Weights of a small GPT-style language model, trained from scratch on English Wikipedia.
Size: width 128, 4 heads of 32 (1 for keys and values), vocabulary 8192.
Each number is 128 + 32 x the weight over the matrix's rms, rounded and kept within 0 to 255. Layers, rows and columns count from 0. Numbers have three digits each.

# layer 8 MLP gate, 320x128, rms 0.156, rows 115-186, columns 0-63
158182167165084096146066105090127106152132130126174082123170098108117138142108098103141106169094073101193143130159107096120198086136180141106108110142175128112149149075082175144168153084114159
068136092137150108124109106095145135154053090114100047105188097118077110131130132199054114148181083118106190124143107082145103127153072199065121130117143116093103125114144130132137085119095113
103106129159046158115100101096153090181158105121207184107115155072110158157150080155194131142156109116102132109147167195124137179096145148096075169168136151144100112105091164172082128111094110
170083151127084120129132221117109127092159140162081163206163155096169114116170138195047121113106194153173135142113141171086100109140113144128044134060098134149179144066109074152145143139086113
085138124129120119196092122130118139157166098136126082122112130121172128110152150135157154140169161106105124118142163144133146113175078117140134154175164095090160111168140157173172153117113117
154136137051167174124133093120133103178159129120095113227116181143070149128119113159091115163101121152147141151163195100128167153108124133117109100072172153142187137118100130143051158131195152
176160068091150122121151111125143138178151163107096154109170164107135180100088096120154157098130130135182134091123188113218100119046177168115104127105178097108103128113157119156152118177195086
101136159164116105158094161078122116141097094075131159122093073127173087168147114158147162138143122129118121097187109153101050139166116123115211108129089150165129130121145142096098145115087151
160000086162202123102119091159172090131133137128107103126120136158133126081095105114099124086087103159161154062090155042150125136144101097125134147164156118139090116132109150145034141095173139
117106148063135120123160127112067095163138134076164163068126099121132093195108143126131116132110189116094093090136133105127111113105072110099201110151090117116110122023104099131118094209154109
134086106110071111100077064155184137104186134150113084178088182142128141138175137142075161135153140139157170114119129159162118101143111130083073091122156108102089136144138121153135106186066099
146126119160086117108144111228129079177152191142151122127078163155169164128155090085131077151106151142150144103091135113153184184124117180135138153105150163132097071120152140086084106121169162
164104125131111135120148146162167134114132117133127138087063156156110122104110083188181128140140158100164114120158102140190081158145123134086069185124164134122122152126121135098136118078134124
160162152153113168083097136176101086136176141086162156125107099090140087111149092138102125101142175106152125152115192137144144136120128081127101107145098093149113149183084070094100132103141138
177157090141115152138090132070082159120097141151076092202094121122181093137128130112186150170147127144135117134100115130163134102114128126144090125135137116183114156133136105059133146148162150
130113155101148133106089102117083137083083148091138117193118151150139101145118128112102146119140139080142148182162084107085124119138106069154140114098074132113146070114054065131164139125146116
148117133114137091140148094133119121144104144120117159163157116139146151092095118115059098141122106119142149103157116126072193158077112158087155156137156120151097129121058145099170160115125144
143102153153164103147112204096111096136164113055169146156111166137122125097086154142181157140174083121199120104159163129091092139124104107064143111203123115128206092126192161152080120096146113
149146107127118145113098137152093142217108135180139139161104131178103096155155075101084060104116111165158098169090121131138065115122050150168148107153178166116104143120076144140122170129107070
128130175130071146180161143113147194147075131157164150139139146148127112114141115124156138143155131145178111117139132149118092111132147136085147130193156139104143188170185094154120145138099146
127078163131100106114128097144106178093122150146172130111099151108146105197139145131149110160153148118133086145146164154096154131136177105079117124083101139182109187152108145119092118173100139
141151186095096186143100190123168139121119154118218167084138140143155122148147153125109186161121120109162093096066147113165097158143134118067133119124134141115093152151089131145111090137123128
129108116105103151191149165098106112154083122109184041137160098152160128121130162118131168098165068181159095098131141130140206129117170167133146141108147134047137141137147132172130158119126121
137152154126165093070164131109072104151090222122133119121165132120082152116093121137079081125121162167166122167112138094091061159102092082106148129101140141179189155132132140129170135133097152
095102108122107112135152080040174154189139119081136131131118193115122156095117188159160094133169162147138147148120131098114183164145077115150176083161095164123122165097172115128124101112195124
147138092127164163147176133162150004140111138071170126126117149133107156058119060198121117142139165137135114057167173138090144152088182141119190136082102111127145158132141126152098141150113092
126102101069116123137125109112173155156082194091133135118143151081104113063086101177156138145126136108183136140167171114140102138102193124134097143152163104144117176097111131121130178096148142
105097145145166176161192130090192114183101077117121151155089126040158090137138101141135221102170147192126120134125140110127091192165099128120106102101104133157159177150112123116069122104097095
160166100139190163126101180180142175162140106138095124118083186172158114063144084095182176135126206087108142118138098138091098161137067139094092137122188101124139094080136150130117127091083119
130118147113151082130084071193136110106092145165098130166194100120172154184140091153134097204162122151057069102103031166158116153138120166132103119108103126147134131161139093123153157118171112
108151132120147123105160113117136130151145121106103121173165108103203120140115141089167137122142151087097125152106109079140148126122129116102158122106102122138137123170088124134149184107149087
124149077087154079120108145109112133134108145126156151088148134144111080069073103187080114144135126122129176125128207082167097131118112163064090120094111104142102180150130130152135107178124116
136131158066177118113180158119122159141153099153141121136170135157116131172141070159119117138113088098227151132140104128157144132107075120074131166100161135138113129084073079114160087103101123
106151113094148176151078141137133148104147094105125175127200135062154096097143178124166111105123155108093135161184137134080118174114119093136161095153106156172097148074074091122169090080142163
111109114158140118180128130075107110170119119126133094179154153165146122165114136151100119144122122120147194118086071082154148124149133097085128110142141128116133114086129121092185142173086114
156115173142183139118116145162155114154111115100141127148167120087149137066143147089111106122110140151182114062134116084089147184135156148109146058079135141146074171083101145162115157170132107
097108152112139124074119091185165144136132098162137110113103157094090136126125132114055130072152157175124125121146109125166134103068111123075196114115106134149172088089165150098063114127108115
134164084145118156160127100148143117127106132091152104168178140180177158128129116150094090104136100068155199153194103090119125092126138176084124159155097118105097096139124141141154143129112206
118127186023144152124104179107081149136115061140125115128212134103178060113114085172088195122166103103142135110088115110106181113152054125113189106164127162078125129160153143112096120094158157
178166101135116105162111073131079134138139144057090180121180138160128120139111109137090119129126116145121214113122127152153161111120088129077098135134115106078109089181054192139112119138064124
087131087099147135080133077090071092120143133079200086150129164144103123092137120157090162124145110120091148090102143117093172133118100173090103127085097130175090153095075155121081171131125135
165115153135066053103093133079127162156131058127141172063118140130151156114136177160097104148091147096108086108156142132098090190156180141110111099167176085114100147129148136141123138093114168
165161073170145054112126181137115111122179090078145104127154092143158127111083150113147142136095129176171137111155105093088112146089148134127122112124108156137178159115177138148120109104131104
127150143075134091097131161114138132152116158145178075175100133139135125070121216098139232172137197124185130146163130142088102146144125135070110154159127129099133150160167101177084090127199096
105098097102174120167155116125120125206120101115161123145109151122159104113124164140152128162135174141177197127092163136078157146117110146087103113171120142104158070147108123130164137142053092
171168135137169067119094118137133109095169094086134176077113134088144143094094177162107115120109066170106120092078126128112103095101139095213167096101114131105112128134141160119128139136127131
128108169104145151167090069158156084159127102147176131092080134140129076160149130142064129067130102206131120134144180140110158121112112135146048093123129108133134116130132177135139132184108143
133146073070112159133159170137146097172156193121117163126125140170119087147149122123140129160135117085108115167075116181135123189143136135090174150157141103147096133092081112153069182150132127
140106200118098103128136143148098137115159171082185130083105105090088159130170096087128134092172065085098129158150053129109085133114181091084163129140118127067093123118099113127121137134125085
128094147190117109134142176114152109103187084093186195162116127162141130160140146167175127126152145107161106101137088161186071160132074125121099145230115126168128137155125145150127113151078118
128156149135113129134128070081114049111082169131155143160145172152124134114143038141112136158163118091124109155187122178129160103133136094133106185108113160153173157122098118096136194168067118
093106074123157059126135140151140140159175133192089060086129125090154161154143097167133181117167133117138185128146142128150183122122137127196094111131171146143090165085119123060179108122133166
127179191177140098102082140143125142140161100125125108144095148112158154093163120137132165118169150119141131149132183175164114104135140167117119131144109092126144110103197137123148069166075082
178110176119085201119116078094182119155158087128175101141034152124141132121176131125147109137088150143124161094163146178127167152094185078152073129160131124108106132130156147139104150109079174
131111140137111131088121152117128120095093160132171106164141123119150176087158160153091108140116140155106138132122139103074172206140102120113081127160167082171122159112141073117080145152146123
116056077138137117128112126162021129090100091159101107126168110133141074145143128156145182139158133109170146125093170152088117088152162157102124152144146164126189178151147100157153103132083114
149078155151159111168193075174160085118142149163148080115164096101174108118142132093184179166171164141126127150106144151107127138153129105100103084069148175129107155123094112116157150182148121
130147180142117152146137134120140120141125158174114088162121118201148166156154134159109158108107147054139136124133157113149090172177110127118158114142099139177113138099145100071138093156108193
145146095119142107115118045107131087143111114127143174134171098154141152146102079080101069139145057157123106103159123139166153121163113087078136207133161146139101175077170100134099072163134096
103072080127103081098119072169080136124112164198146043124144115107186110135157150147136133054131149160162116189114129104127118158182069120125092150179124135138076146107116068068120136179129142
144120129101144094118095167177122141150120134191157106128149133096142154145146109130172124082039159115119096118174167152100129132147140073132139068198111109179134089143126145150134097133181138
180117098072075105113116235114137156109068118105110173164127137136147127069080153132160121108148093119118136133160139134148129188148140146117142094119110160133130147073127112089134090153141118
113127195111142119129119093133146133165140124080059168133051114131139164155145111170092111120179091153102079175127157180150104105047044081112111115097142108149070117108160135149123075113139147
133165165093122147143131078107094083132122090128047110147110117130125145079072174169139170134140098130086129140118110123105086167145097147131063101204123116115184127126153168157136117134184091
112096125147106123188139142141115130121106121096079050168161123097123096155148142177138130156164105120099150172116067135112202157146142167102121122080166115131101116106090095097165161139083130
112140118049117150194093154133197132116139104169159086085134109116133101080101172148109109082175140142161088139136187121099179082092106086154145097099142109130073198122129108133091073120199124
137163131164099155166120161091113088154108103155114084144104082137138191108103120080158153136099175141087129181143188110130098083147133125161137155130121064093112113139083092111112116205119169
211117081181082123137159175171128086081116108090132072140111127169165168114120079140104125117088138141143144147110164098122143118136139128098177099139137124153069178134150116143110109124091084
136101138112121111114154119108072139125140060161174127170105139139128169161135140174212152132143106090124104106152151166143124081141156171144174100109141146186225102074111108103152124153121060
136135173121165104144134122151090117137147140087109134140168128118129140135211131100170099188101162126193195137091080081124094159148140105114138146110094137140187124152080126156115173123083140
094191140155121102109137168164108093166068105162118115119044125098106146102091067109161110126120163101127100152091130132144116173125112125073143147151105114133096135137117130142137126159104160
145103125171116124148132072143137070156153138116114151109109113146097103078177162167069090143055075118133079149143144147136138079190127148065159157192136148110121092126170073103086111174168038
# layer 8 MLP up, 320x128, rms 0.167, rows 115-185, columns 0-63
168167129126182126120204129109081072094100090127181125155127123160110097128079042124124127155156054223146216207151069080195159066116165144158135090077145088080114149152100151227236194154084170
127092065112131103106113106125114146177135151079121120134107143130139198037195091165107155143109140149190036108081154195094077147106074115063137158149183196154091154170134141119136137096168100
069114151159066130143155155130170132147108155104139185120134140199163137066176142147198139130061114160119108118184116151136104136088098127168138143113058158093141128099092087118043111127137149
109140104126154170128124132157101170123090155130108168135176110120079139129144119127140099124076195099123108128150125144109132160136184159156157165109123135181148120065124040155107133086082133
104122126171157114095099070114159154128125054089095104138175060112120118191148101168076132098089152137146151125113145156078158176117118147123119152189136158142094137187103080144167116082115111
158120186087122153159059121163093128147159134169124159094180213173099126156125112060131093153178074145218118128127170117083082138144115093085135132131176054167186146112113148116090110138133159
092176184119113069119104136077138167092144128100105165151091120092120078149123071137130167170065226143121139193143093142021100135162170098155140097119068149164102130151091117121110154155099136
187076134121147206080138192055137187168145136111118113080160180107099167169125177129148101144118128107129130100068159137119171121127168102153094109113150164090115098102122111163147150148122118
107094075110157086095131173087124164159119184116158190114186179069143130111185032150145071107065178074161155116166109124155077151152096157163108138111143087139147111149094143128168196150157093
090129121100199124095114096156140121098150136176167137111104122140138140148104102108038222126132203166110116115136131139187154121148177109184106110115079135090126165148164194151146145111164131
124158000165104121084127132113107163145124140096128104140114110137110119162146121137128123218095170144126135134170127092107114124111201130121119163145112101123160149153130098113130114119154110
056133098112086121119142136119074138106138199049189122106072091174091088128083097150131148114088151189085094167120089110070105064129106095165172079153147103131145127132107125125125074124088144
104096123140144114107119106139126117145128160110167146140093080126148119097166197088019191096165200114176091139167121140180125128133138135165171144161109142158142130120178140133153110123076129
093118174161168161107097108130133164062116155134174064123121142075136191123168159079157091155100155201117080106138102128149071115126161123102201126108120128116152084100136179124074125092108093
121161165174139122111136116120077149091105125092116157099111060119139187130133134096108106135078158114162126167154166152085153192129140124114145126114142106121124106175137118081150129139141114
108168175069119147134141165177163142149160113159103216083086113141105184122166126104128088128130127116095110086154115189157155125134097155159125052197147173108156087156126172125146104156048138
090084150046123135117118156114140145107168140173128104101136093142145069141164161098102116126120159095136144168075123113108094107146112096141170156116079134120104143121110128097111066111122097
113120165156088155140164104129106146135082099122094126074081153117119192129140177108057133158153183077108106169124185138185114127109135170163117069142119165150132129108171139152127096114090115
103058105128113114105132097071120122079169102191105120115169185119155131147150121167156172160102152120111130090106127128138112130180126050201179157112089125129108120114122119100190180087116119
076113101146096120135054161135085136129149113111169111094103141154186099125111140120155136134120164149202122188124150078144037143124167125124108144065127132149179099121078122116152118140092093
141141089122136130143120126101062113106086156138087089129158131112087140180105125173094116120148163099118143130173154117141171115163157081102091123077118117166084150128155171078059119152144107
110128067075096155098079110136122110131176122096186118116095162113139088103105177181138149149148148105163125127135122140178144126104125081112121114103148150132077141158151181093132122054135138
143113082133153124131163146115118153119144129123105150130142132130074076091148155097132125182154127054123134152131084122161155077184109132180170160086085126115103156101134148139144161108108149
156133088149139087143142133100112108132148109094152126124099149097112165140128124197113148122226120101147097123132091161114114110149135161140158208169131083113126137124070114103138111151176146
087104026107123120089134114116098112128156121117125116161109115148151171071124117140107134129099093168113143144149164066157095128160118164123155089095155122176199097146072126159143136162103117
144129129071096127095104130158105132127129129151120149092120094094135121125104123099108148138151088140142108134067220144123127112053103155107104130166131112136127190139112155177165159077195199
067083176129114144158115176099113149167104136145152120149133136155113142137148138148153164121177124178150107184160088163097127149148140158131139126083137162145084185048149148131123119136127183
203163152154157113154113125113122163147112123132167170083124133157082066104192144131113182079150096125143174118096110085082136183105125121104079118173086116114075087179105107143121168095054133
124095131122078163070157150126190109133201182153154132132138165049117150159078156165171141141142117138162102163120104179061132153111061109126085121145124123126076118181142124130104111190101122
136130160110099110134093136143150140112147145176147158109115124154179097078126142212184132122144149137160128154072119102123089117141107098088148122072104126137137137103140041100116160100110185
068133100142133121072143125137100120170135097148131129162170152043143106098128135103142126042124115137158134173146118142136175100147138129079115169098094131160128119158092184128125157135106133
135087090172111130168123081110137135107121143128151102095100102166110135151136086105096145067098134216117120131103132158117144149089135178108092178095076091102142129114128122130139106144075100
139135091138132088157144120129133085130110099078156195072158128131171122142113133105152136141101092087124141080146154102156154130135067107134125161111169162097122079109096137135174176133084128
162097142096125118139110160131121171090084153099142155099178116145135116140116143129174099111125073126067090125174104106088047152130156124155128138173074151118096172148136091141124162158099108
089147150100056162149154184094113112144156097163179139176089148146095124163138121142126120127153080093126146145142153124150062138110067137158108110126110117121107124122092067100140134128142095
093129142104170129070135121122162131165111103147113159194154101142139157120100160069101115192139186114181146126127114145145147207135165160085181174110168094191141139183125198185158151156098169
167034093191105112116081104132152159134127127221142206173119103112149134109154080101138148156116148059120141059138168137143154141134127141092133127113151167135116086149150128123108123119125143
110115150136145157185108125106170107156089156152114091161163137163144170115151116143098092145128108168149167112172102108119125110142133134111089141138078104086121090161177109109157174089133116
131140155181070175126154175112139189136115201074082069049181061105152111153164151142088084134119185112191078118217164201092146083111164110166113136065164155162170136157114128195130149144122146
094086147094158161121120162134123124124164125168180116098081125112145142167121125114137151137125123102164123159136145079120107118142163113160163105170087096141100082103141123111138084123156167
122188156114139126166187179135175147130148110169189194162128072106142088182110171071165111076137142130148067106092166151151118130085102053106076117201072105075110076097183144119031133112183133
115102147082187121051114112089160102086163149143071120159101110163117140131148124107161112104123119132124089129147135149133171115138099059116088104136150126185121070131178173132194141132190129
035110127109166150092113140143115125123156147128122121142138111119165140109107109123073088119149098133108185055136166100146121185142089157079108174152112166122110094119061137111091055117108132
077110101154163139124155208126185160124071108174112057172059063111150186117125106124189179120141131132104115092168121114106127098102101134080146137120122130072143075171156128089149158152143131
153168115111117143148136092177133125122173144093118112128145097056117070086073088114161092080128141050118083165194137116112125129088097153144101120084123136172136093195121131158075135173110114
117148109100113127117162147137050129084102078095076110133153163120114132143141097156147142154177126098121144167117211160160122184165118094115131171117186107158124174102124171096092150105108202
085146076107175158140126126133087091118188172138130188142177136102143066040110181111161153119132138126125123076158151130096133132142159198138111140076108126227166083157048108099142127207165109
142172157106093070131121175132152138090129143120117114155135113097183123123165109120171092170148138136048129191193130159128130161162147104074075120126127108097160058113081125149120158096115121
124094148128156133142141136153099147137119129132123075117148147130185100123147178157106149147147146118129126132129135109149141057117126126166064121122143064141117106091154115164137135056094130
102107167158162146159107128064119135102136105103168163134131165057128090182121116132154178111129133110148121165148110156090143128117188081116132139153118132070145104153163130093160174121110081
162151100090139113089118103044197047102081094116074143123194176084117112139121097132184136089148095130157095105130136162128223129096116127092142171142113166122107095109159091111103161110138136
110165122126142130152123118133138118175141138157145108143184155054174119121097104132156118120130141103202151146135072106162118091111151146118165159083109149077165115107074124160156031138079142
149090157128077178117158129086118109198124136143153127172132107088153108121136107178101194143145127181169107121105231119102184121137174115107121098152103099093166109186161134142131106069133174
160110099100084091117159098140110160108091183110148143207099161168120144173099086113096148091086060138170113096157072168108163049094153119065117133182145131135139130099121170134143094121134122
118065080117164126146088161092129117126109115077133111219092119129127115151104149139091145147147155067128169134121105145061111127148115184139093154150131101138124146143120139134103165177171132
121085157122093075092128150154107150089126109113155076112126153126132082110125145181195136134090157156201168143124121068086078153121076144081148121168169109106144148125077127114119000078142120
174093144160139104136109097156145113155185112128113094161149211172099100173132113144139115123181137121144130141156121125150137097121150112147126069088119152117143188139130136081179101096082162
120122138102096126132175186104092194144109122130117084131073119129108113147167148127099108126126100158154113084105131140100124136134101112145172117092129130141151114118084135082113167120145175
104175125169114033069113133142153106171141104117159161140152125122118140142160062147126140083086159134102100112175138135211069118158093044134078145192151117118161105119123133185108133086124103
182154097147130074136112115158128159148209147148162050196163162152158119091145095121121151195097071121112125153118156172109043125135121109140112147033135121189112190155053143126131104148110121
128157125063115148155074140144161153129186104071111104103116130146130131051173134173139160080102187157122184172126133118147166182154092160133129131148198120119132120152088099147118144127128092
145158114146129148138083151171121165145085134038193171135134132203209170218172144089133106084125159176145129173215143102117190132100178133173133133126085103141136129147138103164124121151151147
139159100151145136065114144131068107154105145124139158086114150189140106164133168118152138175121127069092112147118191109124110212158127137093099146095190125059134109124078112105109154095128141
161112097132179123095136136136107098107094133168157125102170066140153142108169132150124072097128083160114143125132167148121093126122123123091198167157105130145121114119116107126100151108111128
165070132058159080105132118177169143155172136095145182108036157175114184128188098107121141112107084102212092097139105109117126115112104083148112087179100169188122129134151133105121123146157129
126162096141153160189122136128112084134118108138119139103165132133172085125189102144131094091145119111121158164104186158133123095167146136142141168176110135113097131166115081108103113076146102
145108128150126135116169147141105172180119104052145078094172151115104147135124075121141100104142145117148132169172125126131118133224107090104104147114145054092055101135120134119156143198160072
146123121097168107097124117106094133126074115142134105121154132091124149197125099198094111127187161105132133132128141089198161122143121134137116150123112088092099206098106173118142060157145148
127143096142131169123137155053080089116105115140151131159137149096138106128123133096132146156128098175111126144144144096121118155136100194102100148120077068112147113124115173206090146092098159
127115101127115157104152062106078075109127086124135108125066079124144069136103160128106119141141149148167164137075121089079131127116135135122102141150136113054136117109122070194225150149081176
131160122225122079160148122157126156133126104102112113160134119133113071199125130101124143125146137129104199140149108156147144160141171113128119127152147142117117135141128142145137095095128108
# layer 8 MLP down (transposed), 320x128, rms 0.156, rows 115-185, columns 0-63
151148157155185145137146163160160079088150044056109133137094178117082083106076170078191138163126133161135180150121088153125179105057101120167129082087119107094139141143157121195119151147129133
145095194117097119114133153145113152096154134120195195128066142128170143157141130038195118104127132097151057125182179158114125084103160058167103107154120093150164164139136113107102123133151108
122129098112167124207179124140101109127137139042107114117145100085137128175075073151087131174141159091107130133138112138122120125114129095090138090119115133084061085135097121087077116138118100
123113160144123160146143110140090129135122082071108118138099141181090158139155153158093126169098080137133102139178139070146103183127109170143124135125196128117145218094083153126067111167180186
094161101117162171065134117078147055139136132114132114078193162115125180140135143155160141131082131100116122133114142195099109147094101166126125119131105103198124144098118079140104151137136186
109113132131125153107127064082065119138088155142123118136115147131109118130085078111146077062130074141160120123068147131141132153134142135155165147049094109152124164129106113085101080177097161
139197152122061085124122162162101169157075153119131199104174085117163151136170114131110137172173066154105077105139136051136104109097163109122111194093120131106123142104113130129108133070152161
166125104211119088101123145150151138138174116170074140163120116147117122128108174072135085113119123160120087109094111162093149151123116158117153167110069105123081166178117126138110142075201146
172140129140121054085127166126117144050079062116142134078131088113160129152057134128138139126145105170148111157122162128147155118177159144077095175107171118193182147118154163112179165133099092
116078096052097117086119192130131133081118179211116106194093133099193076118176088151134181104142136137141151140166107157120092183120116125111113168059119183166055153113166114144149138163116106
097105100123121151132126122135089191123094137119101078126146183095088174145138116104141076104076160177100113159106090127173078100148151093112115125088162117159174143146144122115128087121153139
169159160133064150107113134022066132129079150109154097148177089168143140057162128132173117208145108103144146092155122136075118155158144131112182202088194121107193141060109172138099158139161115
084114135161140144080092130090055133156134169106148096129185157168127176109171096099169174159071131146122131184128138056127148150145096149090123116134139128127086098090066150123114177120138117
130090113060133114094147058094100157147100163113064115121139141101128150091161122085198098166142134084144180090082104135089113153144161153145183107145197154116136137132153123122095148106079134
120127130061158120135143118136135102100111091162186091155199166135120107130146119144141130101122086061123182121112113158121116154148157125192124141114129123157087088134128141160115203150108104
095133147178126150132161148108122146117124120141122084161089129105116086144129110112108125127092131193129124093103162103101164151122102141100141140130092094125120163082105113129152108170182159
108098137107128117175093137142163063156102109141131093167158180177131105148141115193155133065120126109102157117105155084189162135104123121099171132138134158106110136143156109115140143150093094
117165107131130148194104135189123179128109096112105076115116127168113120083221132063120162127148113126131121125141132155093057127108103113139112195158095114102121103116082161156100091165171110
121163175113136125082120134117216114109156088165066152102091174190159200133151123106161135155149096177149160128124116077049169114170139168098140144043127097110083054100097151136174133155132131
090057224143164170156128136120218141142150155125144136122105125120101105137127160097146057089126139136149151144140136202103151144122124125144093165076127121199131202128134118119088131137152138
064139150127134101160107117148129162118085118123077148145108178118130137120118167114142149059200139101156082141110134138138107173110170119133173079091082158146160122141165122136106115093128151
144110085144145148171114143123146165080158107141101156131103146105136199135080144159103178109109121117085146091149158099110063125125106134113138101148074192112143144100150130147133138083206142
098177153105122164196133163123178135114110091129172115101052136104159110174114123132163147097083094231089102139100114171090105105073121169117065113149122130147141118164097151157139089137106127
089159141113145114093094091120163118182141079019080142151069151159132121130158064079135114103168106148099177090187196157133174093102150136162125103110060059160207128120095131137139176125079130
202069161143124106080072118183131141121096179106159079086133127067166132180179123104184147090071137029145133181123099079123093135146123100127138174085144149188106131161153138146059150133137112
125120055176166102085053084125117164148130097144153102147088169133192106174116173099125111100151130107142204135123089170170152090173098117144113126148170094133120088071168092087178082157077127
084136153109117099108173125145117145159116213102118175172108117119105094153158097159122118161133162053120166115159100142107097123161105133069130148110142145123192115136159103111094057166068073
129148156107120153145126130101105145119101080153209109156171143164128120132148137123106169098143116106128141113091066172165129127158149097144152129121124158159086076190067153145147114134105106
139182168073166155121168152166088154125122119085125062116132106117061168108193159120125115172144119122123120120103088159139179079136119165098176178152184160110099165184121080193145127199140124
131130150107139164135124117157178137136136144144142081122148127169101086149140147118157129074131167118166098098184114147103159088189213146134148121108096124127106136054153126146098137150144112
165130089160113117136144084141168111123118139090142128057155148156097145137161132151162099176103158047115117118060126134146068107162098161151122102122150126143144161135131107140149121135138143
140027120102111064166131093089101166076122126124119133040123162163135097125149117159130118153140074043144120107131091124150089116182118153106179114208120132121116096101120098109169131137170138
107119083172108129177094081106139152119141108154096121131095146136174137157158145086148131087137162096138150137148204129087153111140150119193144114148183095122174155148163121184114119136128120
107187147108142112134117127106191148108159150137131152187154160134087070091086136118145122134156083136044168147108090178096154134068093113125139145149146175187123148113116176104122127094106157
138120085132218133135102147137178144130152154110085061088172086138128104119130122106184155147108172099215137146138129108112158144135176085113136113132176116121093139147134131147121118106131146
134123184135095156129160153124147126155161140113075091093088172094168119207155147211147130149170160143133139157181117141066097123099098152180113154105093136119151162088118111093089121111143076
120118118085153109117151114157180144093113160055119093121151084140138151166081075089116089137040099091110078159075100116183145082118163174102122122047111147177130142168156128151146135162125130
089152106133150123150152126158145116151143125136055147059148151165102212123133109149147130135139109105119227130147155150093134125158113075126113136113159180106191081083111138135114129119091134
127170098123085195101108176155151155081126159117095102122101084131171161246187203174188111075153160170255143142156101146126051080097143123159113105124083167171141052159105083135114147144158160
172098055112100040114136136165134142127110163126118104164098096162098097190119168151109106093173150113115120127201134043125098142150143140069153100091118127138102090109123103099142139161160117
090118111166162119131060125121074126096127153123139111136153155162132138124174102133110136117126125158148091052090117094165134110068127140066165100117111090119139089083088120115162144147186071
155140157086116146121095184073070132180102165149106080100187105144140110115117142140089072095110146102108102128151133036089109149096118136111049162139115141134145119172111110125120097121153106
167141071205126086144178155127128153114132080147137136129142082141148076127094132110164152105134165150143128170146118140134104092110129116157141139145096175113120184086129120142101137047125064
129173105117113111156143143075155183153147146149125106145111144100122205081154138115115183093118185132094100170168150096150136139087110122162113170152100175107155131107090179153032123099157222
152148104112087119125115116157142148092145155077113118065154131168102169122110106109052125116128086080151168134186119176094144153097139148179080126148169102159204120131146155129120074149164161
139113089120106095056117087119101147103107132133146162070094147142147132099136167122127101121146080168166113097128112171161110126066166114123141161139129135153140091121118076088115116068182075
124110084100080149121181132153130167111119121085130112151114097140121150116069170073155082158134174160143140151161126119139163180097082149072110051118102156100111139184114086119167130139148148
143147139117147096148153208150135105086160191164103134106147134168067087159106146175144154150183126150102170106111167159172064156118162125133083153080153137108067091166066140129190184109154160
120136130109104144107131132120144142072168147168126127171074083137126138077084154124126175076127126146201110139098165089138136146147139148104186086104019098131132142120137109108127100117138131
118105124054138191167147138160123107133070141152115095130114127195127125123130166150159132173144192157149127106111123148104154162115132179163124074109088176195089126139170121115087114103125096
192151117186160144087092087130107120110084098083091149150095125109089197119083053157082119178091102104160131120109103173120177155067093194119137168137160159135143159123126142133170165145079173
109152153109110105055094138129068142100131095127106106096159110142182161095142107119125164154139209142125164135140106180116137131075076145101126104144113136140103170115073122030165155130118174
075062128148124035180094185116122098151136113123119145133099114079150113081115130147129112118111146096051141188093099135148174092066123102068123148170137112135117161124085122106136081134079071
084174077127207102123065151154129124078104179133098162144192123084082178132164140162158152114123106155152166112107129160137081151120134163056166139127171124117074117163075118108140163100149130
128115161138139116133091125051148135141181115107169067147166139141096171115195175106130118167123134163112105108142099156139083166091095071114098130112124151105123173160129143188064140144148142
171145168132132166086148170133122091115140167177136146146147080177156182065131091165160105201122179084147161124100154132143184208148040127108131182081191213146124150104098147103130166138114102
117139083108090126106107113200148132116157102124179113167121127165111136136136127102227173109149109154164140081172186153110168069128100112160117163120190077107143162107098110109106063110124177
098102137108153155080160120076115043101160147094202130126179117078143104126125062135103111108170136139161128156112129170125191078097120136161116126111128109109092109125084127167111168170118092
086099135134192150091114113134089145124158187111114154105123181123141137111144166138106152110141121132101114112102170085133104048071166129151164176065133099167053185178134102127145091115153121
199115113071123106158108145101142147123175170139123118166122135150136094129130120151170121156102114108088117101104152070110101103138087095128138108163107100119161142162147166115123137176167111
145095044115097174118111069161088123164098126134149148106092150174109162105133129055123129162132152151139098064106085108087110110152135110109120120108160154140143093040128082139124106126107111
207150154104089130174123133193138193101116145155138165150146081178095096192135176108161113108139068117106112135099107083101126079107138125124116125119105154066132138159123084157126147129124088
108166166140092100141146139113121087173118123112157133102121104163042065156084132121133068109130212183112143123113129047096134181184141098145131163104095145119124106180084174154112146131109084
132128104185157161208149105145107186128108109133161128136131184125149119084093105138114139155127131126183178117135121054156154157159090138145180099127096086129151121112144120138140108086093193
190129130118098179110111117169105136158097164120150115130074121111118100108166126089168125067137182136151072116127095167136131148193135170155123124166144071116150129122139092158088175121118128
180173075102132126121052139145092097158109104077172124158159121136086124195147142128125124121089119110090102081168146135129146132091090084137138127185135117145133113158154066132124187113163167
155089155185174112132125143104177160115088107131123064118138165159145049155089094145120113133222020100123083142175121113104138128095178135170133154138184121117119134172152144090033092070157117
075106097177093104133091100097104119187164118130150137173127043112134118121103154139135105129157176078163086112078082064129123059090075120144184100173103114106158128147082093132170127154164155
113125080189106118121141109113068081072150188133141152140115162126130133101066082125101162101145158197097051140154152191123078099154137122157115164134114137171063121112096105099119099144156135
172179100104118098147123186115123140151085136177134151129130118136138177116128056156104150105140126119100116092112180152163142186147106134120106146093145130123100110149101138071121137126167053
151160154108124146154124180087129141051129135180087148150123125142098163085161194152127162159091183161098156081178139166184077086176126130146183098107165122131103148181129121158117097143093161